config.toml
n_layer = 9
d_model = 128
n_head = 4
n_kv_head = 2
head_dim = 32
d_mlp = 512
vocab_size = 8192
activation = "tanh_gelu"
norm = "layernorm"
norm_place = "pre"
norm_eps = 1e-06
positions = "learned"
qk_norm = false
attn_scale = 0.177
bias = "none"
tie_embeddings = true
parallel_block = false
init = "normal"
init_std_qkv = 0.0442
init_std_o = 0.0104
init_std_up = 0.0442
init_std_down = 0.0104
optimizer = "muon"
lr = 0.00883
lr_mult_qkv = 0.4
lr_mult_down = 1.5
beta1 = 0.9
lr_head = 0.007
grad_clip = 2.0
warmup_steps = 200
schedule = "wsd"
decay_fraction = 0.933
decay_shape = "linear"
final_lr_fraction = 0.0
batch_tokens = [16384, 32768, 65536]
seq_len = 2048
doc_mask = true
train_tokens = 154500000
steps = 4124
dataset = "wikipedia_en"
Each number is 500 + 25 x the weight over its row's rms, rounded and kept within 0 to 999. Layers, rows and columns count from 0. Numbers have three digits each. The size before them is the row's rms in percent of the matrix's.

# layer 3 MLP up, 512x128, rms 0.111, rows 8-114, columns 0-63
102:506514533469486482486487526459493527510460501462455492505446461503489451483477476551505507506494448456523541489480533559498502534529493495540510494492532513495525456558528472489558492474483479
102:501520537514486506476546493476482503484520546464451495533446493461503452462454522493514498460491459511504464471471560501515496526496488505531480503508488533497473496493540485510485494503498527
094:501462507513486496500501517482473501522514514512479531490474472528501485510524483515530525511494495491529489519517526481514541510531495524541527507488492495508501510460491492482514441444529559
083:495523502487498502529552553506525532464506445473530485460543467557506514489469481474534483449495517520466457476475505446477535477510511506494469483520507514503468518512482505531484528504484501
087:479553464499487488481522489485564451512498495488518490499517512516524563501493514466466494520514522555469512513518469488508512478503457500471488520501504508451508505498482509492491482455515498
102:505512457510495517477519489488482454486527483500497455458492488511470524524504494508457495502505476571461464476494499515493503534536469457461480511506503512480523544475493446505504469489532498
103:516464471480475510478504498516512546535458525509491520491477521478524488541525485514510518529541547474537535512483524481468499513487472544503518518468498505501510483436492471497462500476527525
096:523515513516491502479509510501466447540524455488486494558492510456508508481525487511477531508506490495513520500515505476467507487526532515494537528496523472470541518530528473517516472489514543
096:526489518512502476480494501509496474499556518453502533482484522525449475469525531512513505499486501489529497521500454487500505539492466489530454510555491496461465488512475464531500520464525488
070:485465521504509523497473518497443534467500490494488457484539533503506521536478473498447467484509505486499488515537544495537515502510463483474511483523448476437552536529527505448510466519496488
098:498537556512502538492539487466518500498515489491511488487512505515523449508486493512494501477501511516520510508501547526509502525495486493494500487524499503506508519452528462506488470468500493
086:485523527497473465467527494515536481534499509481496464498498582464475486491485511532438507479543490454496530503550511471481489503493484487476455490522508536503518529505484507507507514521519534
117:478494465455520517456532489486527514519507543479512477529493495486518484465514466511528505507511487515528459460512461489527547484484478490504537493492495554512552476520537472468517536488499510
092:513475513456500486532524453524535526467558489465539525533479508491503523515524494457504490505522500488507518478474499502484523508489489489523550472496441473504468491495476499512555510499477497
092:449511521524510497445477526456496471521539508467520489525497526497474491476538493529468484491532519526531517454548493513498514514548485446492544518495497520488527488497504477510458479484486513
111:446509528491505551513496483498505490527525523507471469515503444537521454525517515525508455528535463473533511463519487488526471525524524534517523528492512516513475497497524507485512501458454554
082:490451490478505469539516476519473521499522513484460498470497465497491539503509475487540500478510520479492498463515467479455477531522486508468457500486520491507542538549523488476486492513469497
103:542492480551519508494445439527500524461488514537472463496478498532498480518525507468517514465480451538474515507497512518530481500514509459501479489501518512531514494511497450515480505449506516
109:475498520514478507536466498488500482485522534469530491510490504534514490535503553485536459504461541529494484546515499498508486472510563536521506497467447505473534492518479516481478531492532514
114:525515536513511492503479549490510492495540528505459469535519491484448525565482501457485497453484502508502509460496521486515516520478503564474475474504498515521469501461545479528460511488524523
097:506482530457473548524548492511543491509496485492495503544505503473542487467510464505507484461570522469457496524513507512498538536485514519519508499536518454462509514553493482508528457490495487
098:486482539543510491525439499501477499504546469473474505482483545525503481483482481486537483515449482489478517536468521500496511527542511540518491506477445477531508462539450502479485500520486487
124:547522505458474519500471502498518498490471508499511481530490453512494534529533505516449507511501499501497485481522495493547494533506526541495505470486518521506495542530461474510474476495475548
101:528513484473512509524498504517477468502540518516501527509514580437460518471493468468490488509561499505502479506521490480469534500526504490489486469508539549494467534525535537503488508526512520
114:484502473495490546491531444455491532538485531471474507488470518485471503509476501497514513477473512514479466508519526523444541568512506525479451525522476513499482494502488532476502510546494541
106:507495503547513516502529525496481456474531519467487502473517474488452490474501523476479504534487511536506460470498493515482510495487518501528497486533503471482494524494509441486497513497525474
061:437510507512527488491529477514505464457551441468494509535509483510523535474557553483479517485510497500510500496489487460514508510501506505500535512455502499506546486565501524483496492482477487
096:471533457497514486486488529482536508471503516527542520476495485502509477496495511504564476482527499512520470528531518508485502511502516479536526498488517478466486464486518500460491521500470487
153:514527510494526508509536488490492518455481513493497457497498467505475545526479508492462487495525529459510475513499515493506559506537509492569498524428498504527498524531505458490469480504507524
095:501501554532545492473482513527481507510495531501519489515501457476501536458506512528503444481466483476476507472502533469509501502517506454473517490522513486463529475500479457495521546487533484
085:557496475483520543497530515528510501479505527489494498489525504513493531472550484478523502509502461505535520510487483469466518474514520553484500472526485484485454500495507489502474497468464522
085:486534475496524484501457495486489487472522487446524457480504459545490515573491511496470501547466497481507502463506463500532489496552499487493497532473508488512555501531491513476459538520471509
113:500503524453511507524542535476474514489517499474509488490510545523496502486488473518504478512505511490500467538518488494541528505538535488562513471466475545484477523562522489503497528503514564
124:529537516481510486438497440508511518465511478530524532491499545537481496505477457490485519510539488519441529491480462453484542460521511485454493483535469496525494536560476491501489511502526478
131:450560511491483519486515487470480494487551509503491503468478539474487516533501501477511539467524491481510492473508540472505492477506545455510528500496508500500517463524558528456511494516517518
095:507506492483494497546533506498464510519463477505492518452491501489454477551522444478509494469488532448532550562504502455486498492492485494507473492499515497510561488481477507507525508531510521
080:492513491477480488530489466495520564526538478498512499465476479478488533527456473478511530475477545527522477507499494495480534480483523524513485522526533516507559446496522494470506486480456504
111:507510466513496535477521514518505534503476520454485472495473517467485509519499520527486477485562504504471474489464522484442535489509491504506535460495491467489481496498475504458531492525528515
094:529510511518448508504485476498477529511478536518531514506477434515485493460466515469516504490499504536521510461544480517543474470525511502507509494473452487536493487477501517546468538485472489
079:529504503477483487550526486506473510506501505497483512485511523477509472486524482456490483473480503479550429504500485476470507562484498533498487516513522530498559481499478457481476486520489505
095:503448488518497491487469535490506481448491498531506497490485456520509540519472515505490516511468489515477513478482503511498530533540508497529513481489461501488527497507489523522515490548449575
101:452522480498506560528549476513486519466504522496518502489502483493551494462528494544475473511486486505528518506485489507531472490490490500523490509562428540503528530485494459528518544491476512
122:490522509490467521490517496517480506499538473512503486498493511463518487463527472511541506469478470436521523530448506518488548476507492516553474536496441461531501499545482462532504530532508536
076:507472488494461504509516499496491475524495476486478480504477495469514505454530508485547539521475536479491507508538464486513516496505444497514499499511524513553577491529545497512450478450508545
094:515492455496535491511478498481479493493541514501459457448523532453498490495529458498487494505534488480514493492534526500453523532529533476465498498448499542526517515500508500483536489484480511
102:537551523523472486512505546482518512502509490481469503482523520523500511500509481474521496469527476499514474515503553503509538506519481524512506522489506544451529495518506547467527481461554502
100:537504493493503550510485519476553492481513460487446472491440481490534516511510501517467502505479534532529448511535539506476516499433488517545500506485513496520510497478477528519442470449529512
117:452518474560474510512531548490509477468506491506469495516497465503508497480507503516484481509508534532494494508501528458506511527485491484531575527552492490508475505472465443486493481451518528
093:520471482484498528493518481505484465500510493497511488513534481459484578539496459529484519477526519473492494471559463461511501498498484516483533491483428508487498509511532461487494511519507492
097:498540477453484523491510491527496490476549450495467483462535521515497521492475480485516462522487511477488500458511496498505473470449462474471517474507497523493553530499508502455524542514516492
106:528490504496501471522520494460504481524446500470485499481551508575485513531497488478468485504498523529447494520539449519455493469528539520479525509489470517523492500534515498487483524492520487
098:511510475500463495485496463474473509511476496477492545478483483497479532500501541541523509512504508489543526482515516512514479501472450467523511508511507511445537506571480510483496482489513490
100:477512521494488505515506477503502547513511515523495513455473522514529472527506494525504479498502479485508494529471509511483488516503494485495486504513509496486493465463467468502500553496551446
106:523514473506460480457460445468525500515537519507522507530474465515487488499570491464501478524525497474509515525513509500494484478461501534514481531502514495462512521506495494543517490483460516
108:511465547493486506496535512498515486500494512523478510513514424463527514505534503491502487509493502461485517515493530472545520490498464457537482536503495489500536518512558480538499489441501483
085:476546469492510508507456496470478487510506500515468508503508512532498475466501491456459508501478518517504495506477459521473499488482447456490457504565490499525488511465471463513503482489482517
092:514557508551506525499519533448468480486499517514477492506509465529471470477531514483500531518492493480488507513505495471534483499489509494481485508536498532474467471499469497507507493517486496
098:533523509468508527487470507517477490481515512483536519502466490527479535487507453498485508504526464488487528514441501465474523507507499475532465474497472535472503497481517546519473484509516514
109:520464491467507509518522486497507485480472520492503500536484456517518549479505492476543498482514517486471497495551504454472484484467505498525477524489498485505539457473492518489562504504477497
086:541496471518516487486483504447523507519591528522480508480492484522478488461486482452556454534492478518522482489479493475525527538531465484529489504473502514457483485494490506504504533460473486
104:504560496565492473483518474471496480461484519508525534517467470469502500486499501482509505500554507553475482485485531545510514512554496486481513540503489479463514530509541520467489463462516486
093:519502509472460518486500524540538521472517513531480527522457523488528537500493483473465520495505497498527473500496504518497480567502477503488492492494530501552501474527449496486491512512509513
100:525556543502521489481469515506532502450482479467494512531473490533494486470506517494479509493486503514488512452507474513477516517529499541540508481514448516482501462544500476513515500461505530
097:495533506520513498484495455503497528447533520513523516537508527525498495467512515498461481551487470490469516548506513488497476470529449473534518517504495514484524548479501470501497522497486500
091:538503520467514498481497521504480502448513519477483455498488503489484462495506434499486527482525489476503492501517484481503538502469501491490475543558522532494509543517490462465497506506532511
094:498501501514471499484487486520481535541516460507474483478479472466516490517517490510532503434489483478474538502506489535534515484518498495490499470505456519546496492438479529502465491524493482
097:526522465481467512481513508500546476435528481464556520479486468503458535525487521503523512459516473474483482534507458503480554496488505500497478506519532499512506506516512509492509512489509530
079:505441502465448486459508454523471482513515478486525521547483489476514515502525465471492519484521495503501524464505511491514549491484518507486512510490482488527506501570528516505501464503493479
112:501490565510482533487510550502470483492467465497463476537494511534513456511456511510469519472500490484496529472514537504505527481532467453554527457502558506543494476476516510494498503486493527
087:504469491494477506444463514507452483521475535510456499488487462509496511497474469483510483468490460509498524497514471465481494514586536499522478479508501533546518513550515500441467464496510504
066:537509502526498509477507483488523495519518521539536518517466473530501487488491502495554509510506453529487521468519515544531520502514527503505474515551503528498497436493494460502453483441502475
084:518480532504465496467532481515492542502550533466491538461488464551516494518499501533496495515468490479478498531494496519452460470457542538489485518520512469496499481485464525541504513462506520
143:492479482478466501449483447502520502487473495534531515524466443504498534511514475485489506492502489473500505448510502472509521482481461463475452515504509474478519535449491483537520486511544502
103:515496484539549493542534461495543481495565526531512484460506504550508507511501511532500507473501482480488469520455482487532499528526511468487458470488449514455489522499498442452531475517490521
084:595492492505510486497497483504541516492549498508513518477494520531486494486467508512519485462498508480451475474499536496480497487490511452547487502489493496510536504535476499525456537515502454
105:488515497492451507505491481474514495474549497555497526489505539518498508499467497499485473485488477481515486499521516493513493477490479442517498548508500483490495584525481451484496493505514540
078:507532487495491494486522548510517539560510539500452486454492499480483462497500481480479476478479471507501527498488526496480488534479553517521447544455496532490529497537502465523518529561478497
086:554493510478519463515527498505495528506539506477579470484505474499473476492502497480502516519500493474452521494466455480513515494485472471473502518503498494521536490523426504520530472540527478
080:502487536495491535514531499514485517545464462528461503493452496472492509501490455491516523497509491514552470464513521454543490544477475520529483490503546542526515492547491489512502470505516538
058:461571464495540530524504501481455515521545512527485529493496458475490544520523489499489516476491483505519504497533478513519493502518493483472505504514499486471486496514540494496508480453476519
110:523477507503555528524503483483484481492452503533513524458495515518486546448495442500507484520518503508494497511512479500474524515464495449559431503492515531494484521494544490520467498497544483
106:526453547494522515488483508479517497501535507489488482503500538509498526534480489483525482449495505472480479531514526523479491484474473478492475541483490483520489513482485532523478465512535482
109:495467514514489496427524498469492493479521513484531546447480512498468475513486478508541511535442543513474495517505455498453472507499494525482442555532482468475517467508443500473523554501485468
133:486547449488495507481519532503479482497529525487537433493502552506541465489516456527519477507516476497501473489482549522487474501527477476462543499520454485476498514491532487439506490485532501
102:517528506473513510472505506492488484462545519469529530534529489480507530500441527497463523460523471512487489470517506497500525481503504463484478525475519459492490428495532528491496504504470509
101:518530518530505475493505471473488538470512537500556518492499506537471488503503528471488479506477461482518538455538524487517470498503513493501531540525531474479528489468456523490529490426484492
094:524495496512489493480489496500508520477558475538480495482492498495496484492481483464542498462505483460529507516528523532522499521491523452485499491489492530537525503520521457453509483503468479
097:485472473497508534514461530474525521516481495497486478489493474472491477552506492451529531526494479514534485522553486508500490527517509481528490527511532498482511471510445451484471519511471513
107:523490517459492457544484477495535500493499482503494485477470512490512494505467498489488492474473480518526534506504477479547468466534508503513522498489479504519541498475489461497474550497523528
120:541489484503499498484483451491498510507512518491529520528490510466537542520526498473505517469526501487481473485502531531489479514527498514490503493481521502494538512524547505505467466528517534
097:464532495476459517502525488518502508505539462490471501535492484541449498478524521496517500490535483463510496472500504470489503457526516524499473489514524514460460494513534483504546529433525476
111:517501485474565544512480446470471500476538514523540516530477493528450476529534513482530522548521530503460505521521488486511515494546518469513491483467464445503534473510510507519471548513504508
097:505508478489479519485517454495454511522485473501480515455496479479553517509508522502500500488525431477484516512495496502497491475528476535518493514482529502524527484492581449491516499501444530
105:510495507481531508493475485503505536528487524488477474521481523440527496485525515503471504479512468457488465485498567535469518559517494499448495492520474454501492502512473505497529469509502496
094:456475491513481524514548486502506458495510476522490546513472500501501485496544471504497543487501474454491490482524533484500551543541469513411522517511448505514485485493521486492458491510538525
097:517517484478494513516512480503449483480496491491487499459491502498485504554471492517503457518517485490522465515546534490526497516525487499522539500475474499504516549520545503471538504507491506
092:544505461487531551499516492450499512524503457553510541471526489441545494470508471495495511503500536473490516479521497492457468517466484481546436501486521475522510497508506462465489507471528488
098:485474481468488511491549469471459530449538484505523546490504509482493489464504461525485535457523482456527527532472469501486491461474470450481511502496488525522503550509510501549537457502504525
099:528483528464480491525501487528495525540487524493461491477531476495505476554518441462488548468523478458523492493496461459529556522469486480489446514505458507508470513508475488500496508513494498
100:521482501563494529458485525453495530481502526529510509470503526506487463513472508504507485513530532501494481492500507519476488510477428477496443524500488502508537505472501462474501540536477534
088:490479515532513501482468533517511511482518500512532493488467480517494485492461517490458493477495450498528503468499544518494470470511511485485511472471484488530506474496484501503491497488534511
076:518499476497515523499459497531456533552542474491476484509471497486498490524478492479535495476547517496528476500476493487528524479494467461494521506500497521535494458572473523520468518469495513
093:496484504512564516533476459549493524533492513474489440495476459504496472551465515479516504486523525521464509529546522506487498528513508509448489529538498515512479466505478529503479476495563538
109:504463507521511501472487480493520528521517515515527559441504477464487473497451502504513480493486458471498459489494547477491535521505463479549467517482476513503509488511456463515485512548480519
098:508499493550478525498529519524495504499504489529528501542518549495500510502514493532450455459541504504442511537497489479466511494485483479491502464509482512479477528469471503522500494511479491
089:487560508461519519591450512488490497543499514479518494528524494508470482474504493515493446501519457464526487463471522553474532492538489517528521538492498497494513517524542497506468477449536513
099:522511546523487514474440513501559542473481510524536505538475499484493538514503517488510513499511517491504535495503504522488498436523501484515518483463545458515486429504503496470451431496495476
# layer 3 MLP down (transposed), 512x128, rms 0.0749, rows 8-114, columns 0-63
092:527460465531516563531496505516504508539510491506544468525537519495485529501513484543514481483515490508460474538480482464537488485495496535486516510497479479481488554502473523492467517521484530
087:493502481476497478522541510503494513544499462483496473487534496491522469505531470490488493539526563545465477477503484481531476548520497470476473540515522527473493536509529468484512524467500506
078:513478521447473469507508456498503512499483485472517556480539503512481506485495471485496511481531491474506572495508424517512500501505493509499528467520504508509526525519494496491507505507469468
079:512518495468495487502507479473505552491501454474495500499542502460471500475498518515472505531492504526497471496468502467510536537482518485494485499515489492492538486507544525494464530456499482
100:479455489529487483488543515519481528493475503492508539527505463518464497529568498510485536487500477463515496460538493488484523509481484440503471469487529496523466546509510540524527509488508513
100:489466456531467501543547461515483477528510478465459517507547499513531517502499544521511500496496441500476477484512471515526484536495487525493539518501463447514460524493475503480501544491502506
109:567502496569532488525466465478492481466489469482528515543519509512493536502494525507490511476522487509508481494508482507528477505523535504477486515493490499475470530545504476502505501477515506
088:503461510494516557510526534507488511498516468458461514465512530507500461513476519494523523516463527468508489554518509506487536529513497480508530478484499487481512506545494461504517508474502509
095:477506507473564483513483492523537520447465530530529508513497528527488515494482469506465484531500507502488537497460541499513518437490495483488473515487515477524587519478512521525537470487514475
074:490493483520499509487499484503555502527488495534502508512476507520499462521524486497493502527462507491439531511508517525531472491498497549509467508475523520534519519485482466571500491494476472
098:529494455506463485428500513475501524526484546487535515526490534529507496513462471486496548484473521506507550484490487496480502496562479492494482486505482493507488484493486489525546498507507437
092:519469529505487516483472502523495483456515553551485460508470469541478490467520494481527497511495479514508501495516486521529561466488478498497489494442501521458491483515509493507496481556517486
102:503493477496475549515518524465521523506549499497489517508555443495517487495466514470509493479500490543495492527482438494495498511480537453543447520510474547509489504550460531531506479483475482
101:518523486492513484498485506538497445510520521521495477488470474471539485519503472485475549461474471478497551444480501498466525476496503512488471519531515519520507524486526475479522521477537491
108:500495498474437493535518537540494488468463512538493530484531475449467503505546449529482529483484489478536490495488526498494500502521543536490515489484530494481518479478494479462490524512517539
103:490473556485481509518520516447499511479464490513474474469499540462510474485561485483486506483495517519482488524543506528509483483538511495552552484479506529457493519534488511503521527501477508
103:487489472500543506493482481509519530538539453489530507552487472484476519507488498492512472486519543542517530502499518549480524483511482508470520545481494479502540485464489556461515476467484499
107:483481513510518505489509523508515519507516491473468530502480476469512501455494481506467553497489507529515513548520447471496469511536493514508511494502444528514512510492506484528476529492531491
102:513517502478494529551496491518479526532535481498494502459467490530497528510457513507467494521498472523497538526476513514497540513495479473485516461490517539508515500477491481479520511460484471
130:502482506477516494569497498480544533502503521474465505497512513468536499530476490476480464527500478471520537538499545495529544530479503505514458461472509536494510485491496479506436534506486466
113:505465471500465484466496496497488527498502540486492495513461482491485523494475525488502477471453514514534481482571485496495455510527507531526484521462515487487503506499537482502515466480486560
081:471508490483519524502504520517522491493489505505535517491547556543491535521525503490484523487498471533486489531539493518494459500433501444498512531511475514459535511519520475507478491481500459
124:458485510471487524507483536510500464493456515518491468470492535467525441501506492474484505502503590494472495485501532539485487564527478504506452529529469478486512520527469470490515521494503492
100:521505523445469527547498504534550547494553480507480484510491510493482537457525460488498498533501550512530487522485505487517536464469471486489464511487496478491524471497485464460475516503491517
128:524447476547520524479425476496482504493506518497522470439530524498509517480471476510499463504478469525514448530512498464516464529543506539512488496487506504475502507496507538515515518529520506
093:494534476489513495496449523514482509452505503478501455500446538449529478533477518486547526473539487520483497474535516480474511491484494521455455518505520488472514486518529490504500486478513525
063:570478534470518557496510473479507533502497489552485510515513523535475483542482518467514515471494477483481509492465504498496515454453481504551486538487474522500474526454467502468473517525532511
091:519507476497512500492517527548492470522463488503439457512484519493491461529518508553495505507488535508542497501486472500502477536478488520446482506499536502505484522518504474510535497507513491
151:453480480495492531497499467519501506490526456538497520516514466469511508517490486454529501526504490505479486469513490501555515485493416511504534524509505496507491496519516529472493527475488521
089:492502451497505507515521509461509526524493490447533503475536524523531511482501533502499514515510467506539510491520479468489514521491482507483516480522512506514465532516506479522553500566503512
086:522526527522505519495485512445480506480487515516499484509530525528526469503494552499518493505491498485491478535481555516527513485529520473551528508424539513501504491491468508524522459502471473
074:512507520533543507555487495531533496525430497519467514563485478496497510494481536495498473493517489503513513478535468492536478488518540489513535457529504467508484525510472498496505499476515522
105:493488486517495515511485511467490478560568505532509518485495541506531515498489529496480461488461514440501498518478512543468509515505469503480486526468503457507518516531511541481475500519502478
118:532504531507537449530533511473529521487491453492538513497466519497544512477478480531483504455463471494478478540464501490498476473507496486493495504518497539489463511549488499528507524512549548
127:512526502479509453531507524492496506514480498492494540547533491471544470475499459481475471451512538533489525517470478475473503481472491500519515549515501513465531507532501554469507492431517485
090:468494522483510473516515473492543524441511458492524475473526508465510524544501498511483475508495520509488513508524483495481484530518450521497551492468460520500503493468458501520480463494465513
089:547460510519483483489511457513575513486509447480494514523502514541489539501479536498487492494527500511513523529471522504498519492524512503461557481512524532470446480521523498528539517454512506
103:519494490459500517552502440468500520539497485563486524545502479509449520472464490490462531507491483469500499502525509555538451484452516519502491509500522511480484464512451477479508508494485532
104:490494496533470506464537499500521487574480517436426520511516506477528464500515475495507529506502498498520469510489490473487522550553494499516483505519526514514487493546519502539519506530493500
090:490462526536488514523510496572549522502500489471531491523477485517484566495493475468462484515482502514460526486473502457482497478471505486496479542490501439502514524487490519518519462481496531
102:489507566472503501489482493529488508477503472481471531478458503576411486494483513497495490467505525555486529507467517454488565508479524505479494541506476475518515514468488501472533470512506516
104:434512492466522471502520529459505487493508518482502540489482496464482492536506504493479493483488516524489492476520517504493498537483472477523476521526542490497423476495506522491478480511521492
128:494474526525514480513501489509513555481474528511508470464529502495474509549486451514507468507526474506489505486470477486486508514534510531502541436459470518521533533505545489471513509477500485
085:505477445526501485520509505411525516539500507497521487479500510492519515524514488462488496513494477495507543481526510527497532519491510482497509436516511572478473500487487476512523515537533459
085:485513504507524517503503480494508480516492489514512481472483484474477525517491540541509545484536519501462478478482453525510514501497558482493454498514509488525511507506502473509500516516538466
100:479468477452444473494520473552502508548502475495487536530503477524492503463458553490510523515516494463522551498507479521504482530519463498486539487522508512522476463519482477491480519468524521
096:522513498442490442491521460484480491524454500534530473511450509494487468498529502482523474503520480480537488486523461521502509514518503498490447482538523492524550490521499514463474524505448475
120:491458492496461534500523505500492493464522491540488487523493518495483487458556458496519505490510505506468472465493527479520523516527471469496497504467530486487536505493515504526506447518506510
093:513509491506466489527539501476503516508468518457528532521463464475486479469509450520490478455473481514519499515460498480555501549519491521484444531514496510461498490460490551480509528526521508
076:527481501558515492499503510497537488516476544447511498520457499498509499479504505533510519515473483515501475515469476474516501484555567537514496530492487482517509534534494491502503450463503530
110:500482473498493537514489487508443498513467508551509528483494512568462483465523494503447475489449526522527518469501497506526515519535486489562545487497471491514459529511496524504491527466463481
105:493497542499515441486520494530513535461492515440505501510490481538518473503489466518482536482477505481470507506501513526509503530503504500497494481525480500509512519490512472481537538495484545
088:474469506515473504499508459509532540478493460480480490513504478475536509485540511516484537493518507539487462491485554507489521475487529462502492476507497530483533521487477488510537475498519524
095:478511533472492476494498538513476484498514491532473499492490499477518492483536498521459424518534516460482453466496508525483488514490513561479494570496515527514514526524499497502521505512460490
120:499472467486516532445492490488517506491475527513512509471489523482484498541448449486503478517525484493519525445516482519462458465472478529506495491504517506484413506539479534524489549541525493
084:491484522473519497503551535526519548508534498494495514519488514483465513485490510494515545466484468470517548458521488485507512480521499503525505518443487527499461505494500514515497456568524546
101:495444469482491472526533464499525512508498511437471519493488496527519503527510514483527519519477487520524504526464464483470517523504449515500498493503516502511502547506537492500511479507512528
093:481513522493491531514508507478480481522493496540521520442466513485509509479513517538475461512504506481485480528499503487460488535493496524527467556499455484484500541486502464458473483515464495
130:523493478519528488496499518528485474497450478482492483519486499495501534508501500562474499504534535504476542514527486453515481509519540569488485473453475530468485467490498504514487512528523503
089:486485517473501501478513477495527516545496534463490560510524478516473514525475515476497516482507466489533499475516536462539480483508498485499529505490507496471446454486480475459477501507539498
100:508485467536508480507510496536538495538514500501501493497489503481454471483508469504467480498475464552497530519491519419510541502502489535468549484492526474513529475521535547466511507493494497
087:487520499502526552503498500480525493479509485548514463503507501498469496452510529504490528479523495513503478506487476510504515527473462519461482492465521481507516491516552475515510517537503522
109:533515498538485496504477527491463485467477510477506517515506534484504525482539488493512494497487534529549436473513462515529466490528515509497500568508485490470491531514470505494537502525535512
099:522530473469483505503527483517525513476511514540516538475485538474506523539526488517512482518491476476499503537479519495486513460468484491532499552497486524465479465535462505512523480504495525
088:495499533528517456475550490531505472507490514487523487509476493546551535496460507511516505500472462509492487486504504476512468493510457460450504457469505477520508489493493476556483485502479493
085:493513505526461521522505485525471538487520495495467530507519516512492483498477526476484472541529474510538473502488484493475482537501478487565472489532483474523502451491502483496457478491474522
103:509511471504436473493450531505508511496506458508508507512488485487475498507487492513516549485531542477530507495512455528531511481489531528480486483452480520486490514525527519469504503466493483
092:505507485541512500485512486465509485509521514561494498503467530498492514521459485488476468524518541528494476498521504514440512534510512492491443485521488466497464487507446516517485475514507511
105:495543479524451513485473529550437497515523462500481518485485525495480447524502492458513480469480535468517513513488531505526504509538514495515526496485499523482489476470514439468513535456484495
084:561473459548508491521510526484485473511498543490526491505492470480505529505500492510498556478454467479518539485479494513529522489533483501516546489508473500471500529457488513525506492504534522
065:507512515501500506520492464481470514462491538514488487534522455516489494519500491486503467479537473526525508457507522473505500513459499467519481501498516493499491490497484458489458495464535507
084:480507537480458529477535473490529492482525453524484510463522532506492499485508491525515534463534531470472544459499437494528559462497508475495526487526504467501517505465500482446519518496502515
148:449529495438477477499472545500470473511520507503498464488478502479515445504509461488480485506485507508492494465482515517469495522487488486497481503498539495472509493490520571472536544481531445
096:521527451453506485498504532521482532503519517500540520477502496480505532481464503526468474498488509507508531533468529469494502507486465515526510436485485528517485504496494507471453548522535461
084:473511540533515482483551479530504445480496500523464473502499501526492507443482477480529535495437486538516509515542500443492516456502541544503517520511484470501496489470523503522496500469500521
110:470469486504530477512467517511453529514521511501493490480519483528513473462519508498501442518526524519498496508485506457529517512539493483513516511498462476498493530528511468472488489525489508
082:532512506489498466483526514519453480526506504496537526490510529482503460520493496456490477518482460480500478498528482495495537504476446507507498508538506497532486494486457485533504458472561532
091:508510476491447503511486503474473475495495499501455506517516522540503531488467505483475534475446544447516443469494490465534488511514556505551484492473539507499474468503509505471468514522483511
080:514488517508511475466502486551497485514502523534490452474497489489525457532491508460477526484490472479534542512458511498489494463474480513482498489510462469553486513521474526519498507502519468
067:469475503492511514488538504516516518459501525479521473527523506488460493456521498519534481510484431500537532496522542455521528482438503504462467500483500491512460495522541454525488520542501524
106:486499454469514530557481521478444514499536508531503531499478465484506527490482513531502518515483463547490460530494508496461505508510499496512501545465491515475501501521510542498496462496474457
098:518463510462488469512550455469540491485483486517485502494514540502523515488511454522486519490518469512503505522515502545477506490487457462562515466520537479508522481547503531520498522506493493
113:498478510515517487470509443513483509536498479476490488479487463535472523507492541496541541467482448509504509514499464488504510484491492531478607465487541483510502494479548486481496487482534493
137:486497513529474502519463500507496497453516468522474459453526519515541461508526467504512503500504515471515534519466460486503488487507505556485469482505482525523487502498481471470526496490478522
104:477490499525497501514547509491506508529485490466468496517519476513485513549507504513496524471490503482521569498508505476493514519468486461477487489518567514509483491512499523460514495465471449
100:478496508501483531491518503501514468508535460484514491510470532492515516539469476530508466493518488533463504494517491450506520528493481492483501548508524527458487527518553536505500462517485459
096:516470479531506500509478482476491466458467512471521473505489479461469495488488482498506485518479486496531521520496515506496481523503511519516519454515474460525481472489504523524468492558542502
100:486503501462471481496513525545497500473544486484517504523547453518500495510494488542480498523510505486535516501513546497535519487461508498489520502520497555525482463505493499493531482469488521
100:492528487497514504493480525477500474507508522504427455537524480514494497497532530464501483525547484452490482503482531529535505547469502487491491529547544508503506453485483500496540475511483456
131:433529477494513520510505528484462466517489473491490492457495485441535478514494525488401490477450483491451497480514511526483472534474517511508484504485472523512526495505479492483536494510522500
095:488552559484490534496502542504502540492537513515470474515525512509476475477493444492530509498504510507516466499509473476473487503479479476488540489605538487512495491509493471459479454462508470
121:529469540491503496478535451506505541528492504527452532470494510499466481490478494492521496488456464500550527516561447512526497488510474489465515500500508461487490476530453475538490481559484546
089:514500521510499508496509521502497486463551504543503497476524514510511528483519505505491435513519534537463524507520506507462532487452502472483469510506504496479442502501507520491532472504467481
104:521524525477542525489500440508549498467536448462479519482501482494507474494452496499483513541509488526472530505504470488504500476463445486482501534516486522536522447507523481523519469538504497
096:526501478459480525490474531504495506554489507489455482515467490476521505468498480520487521493494486491507545502505503491498472547486478534503488457526510527518531507517499533510449496483519555
092:476527531530507499507461473517488504560572463523515491510480522494507477493494504511504507496489505502493511515512502554518515537470512494536482553514508505472473481520478504503462501463454491
087:477505522511484520523514505548532518543502522510491454512496490507501467473520493483523495538538492463507515477488508491539534513544532521463492445492489534439488537476476516529503500488514468
091:466484480485520506481491527548522470525518510496509479435500543531524511480528510477531479527482470496471517492486513509486533513482527533525515528472468478501529507505508507492480509496514482
090:502489474444487501485484514529503523459486465527531480509504502492504527555531518502452495511526524469533519487464522481545460507466486488540485470550521505517508517496478498480494475521530504
108:527472529503513486492497488550508514516497475491491511510484506470537537496523541466491536500495460499528547524476481474484498499526485502514494477493473549515524482468500451510504502503508481
086:516474477506455490525466517466502487475469512507514527512466479512488461493529485493485513440513524508499465526484458496474523457471464464515556517536523518491477522479478495508539524495512498
080:497438471557505497489540528486546513482458565462495501525504462456489504464499519526509504505474525510515521559514513512502462493522496468460486437473480471517515487468463492526493480506524497
104:497516478509520487546484510500523506509451465526484502450498509522467484502512483498451476526497507487496474486492518502505513495472518499533415496494524499513516533480476429502492480506509492
108:464535513484483473488493553462493477483504469472516511504501519493533460516540505482483476535521543503475515526516479514469505510493489522538482507514512516456495501544509506500490468494520532
088:467518521488483504482440497524542487492491491526482528478489485520483492495491486530502475528513485446452505476497513510501504567499464494513488511504518465465533534525505479499486515512464523
096:512456477516461473465513484494485518494514501476526527533503459467504521473487477530494564509451489529505490509496447486491528513500502543441522548510479466520538500494471521475498526497524490
089:531485472491503463512547519523509478519499482506480581491530515499480468538483472512541470513520485512483467530513482487494508505511501531482541507503461496503498507469504463461534520483503481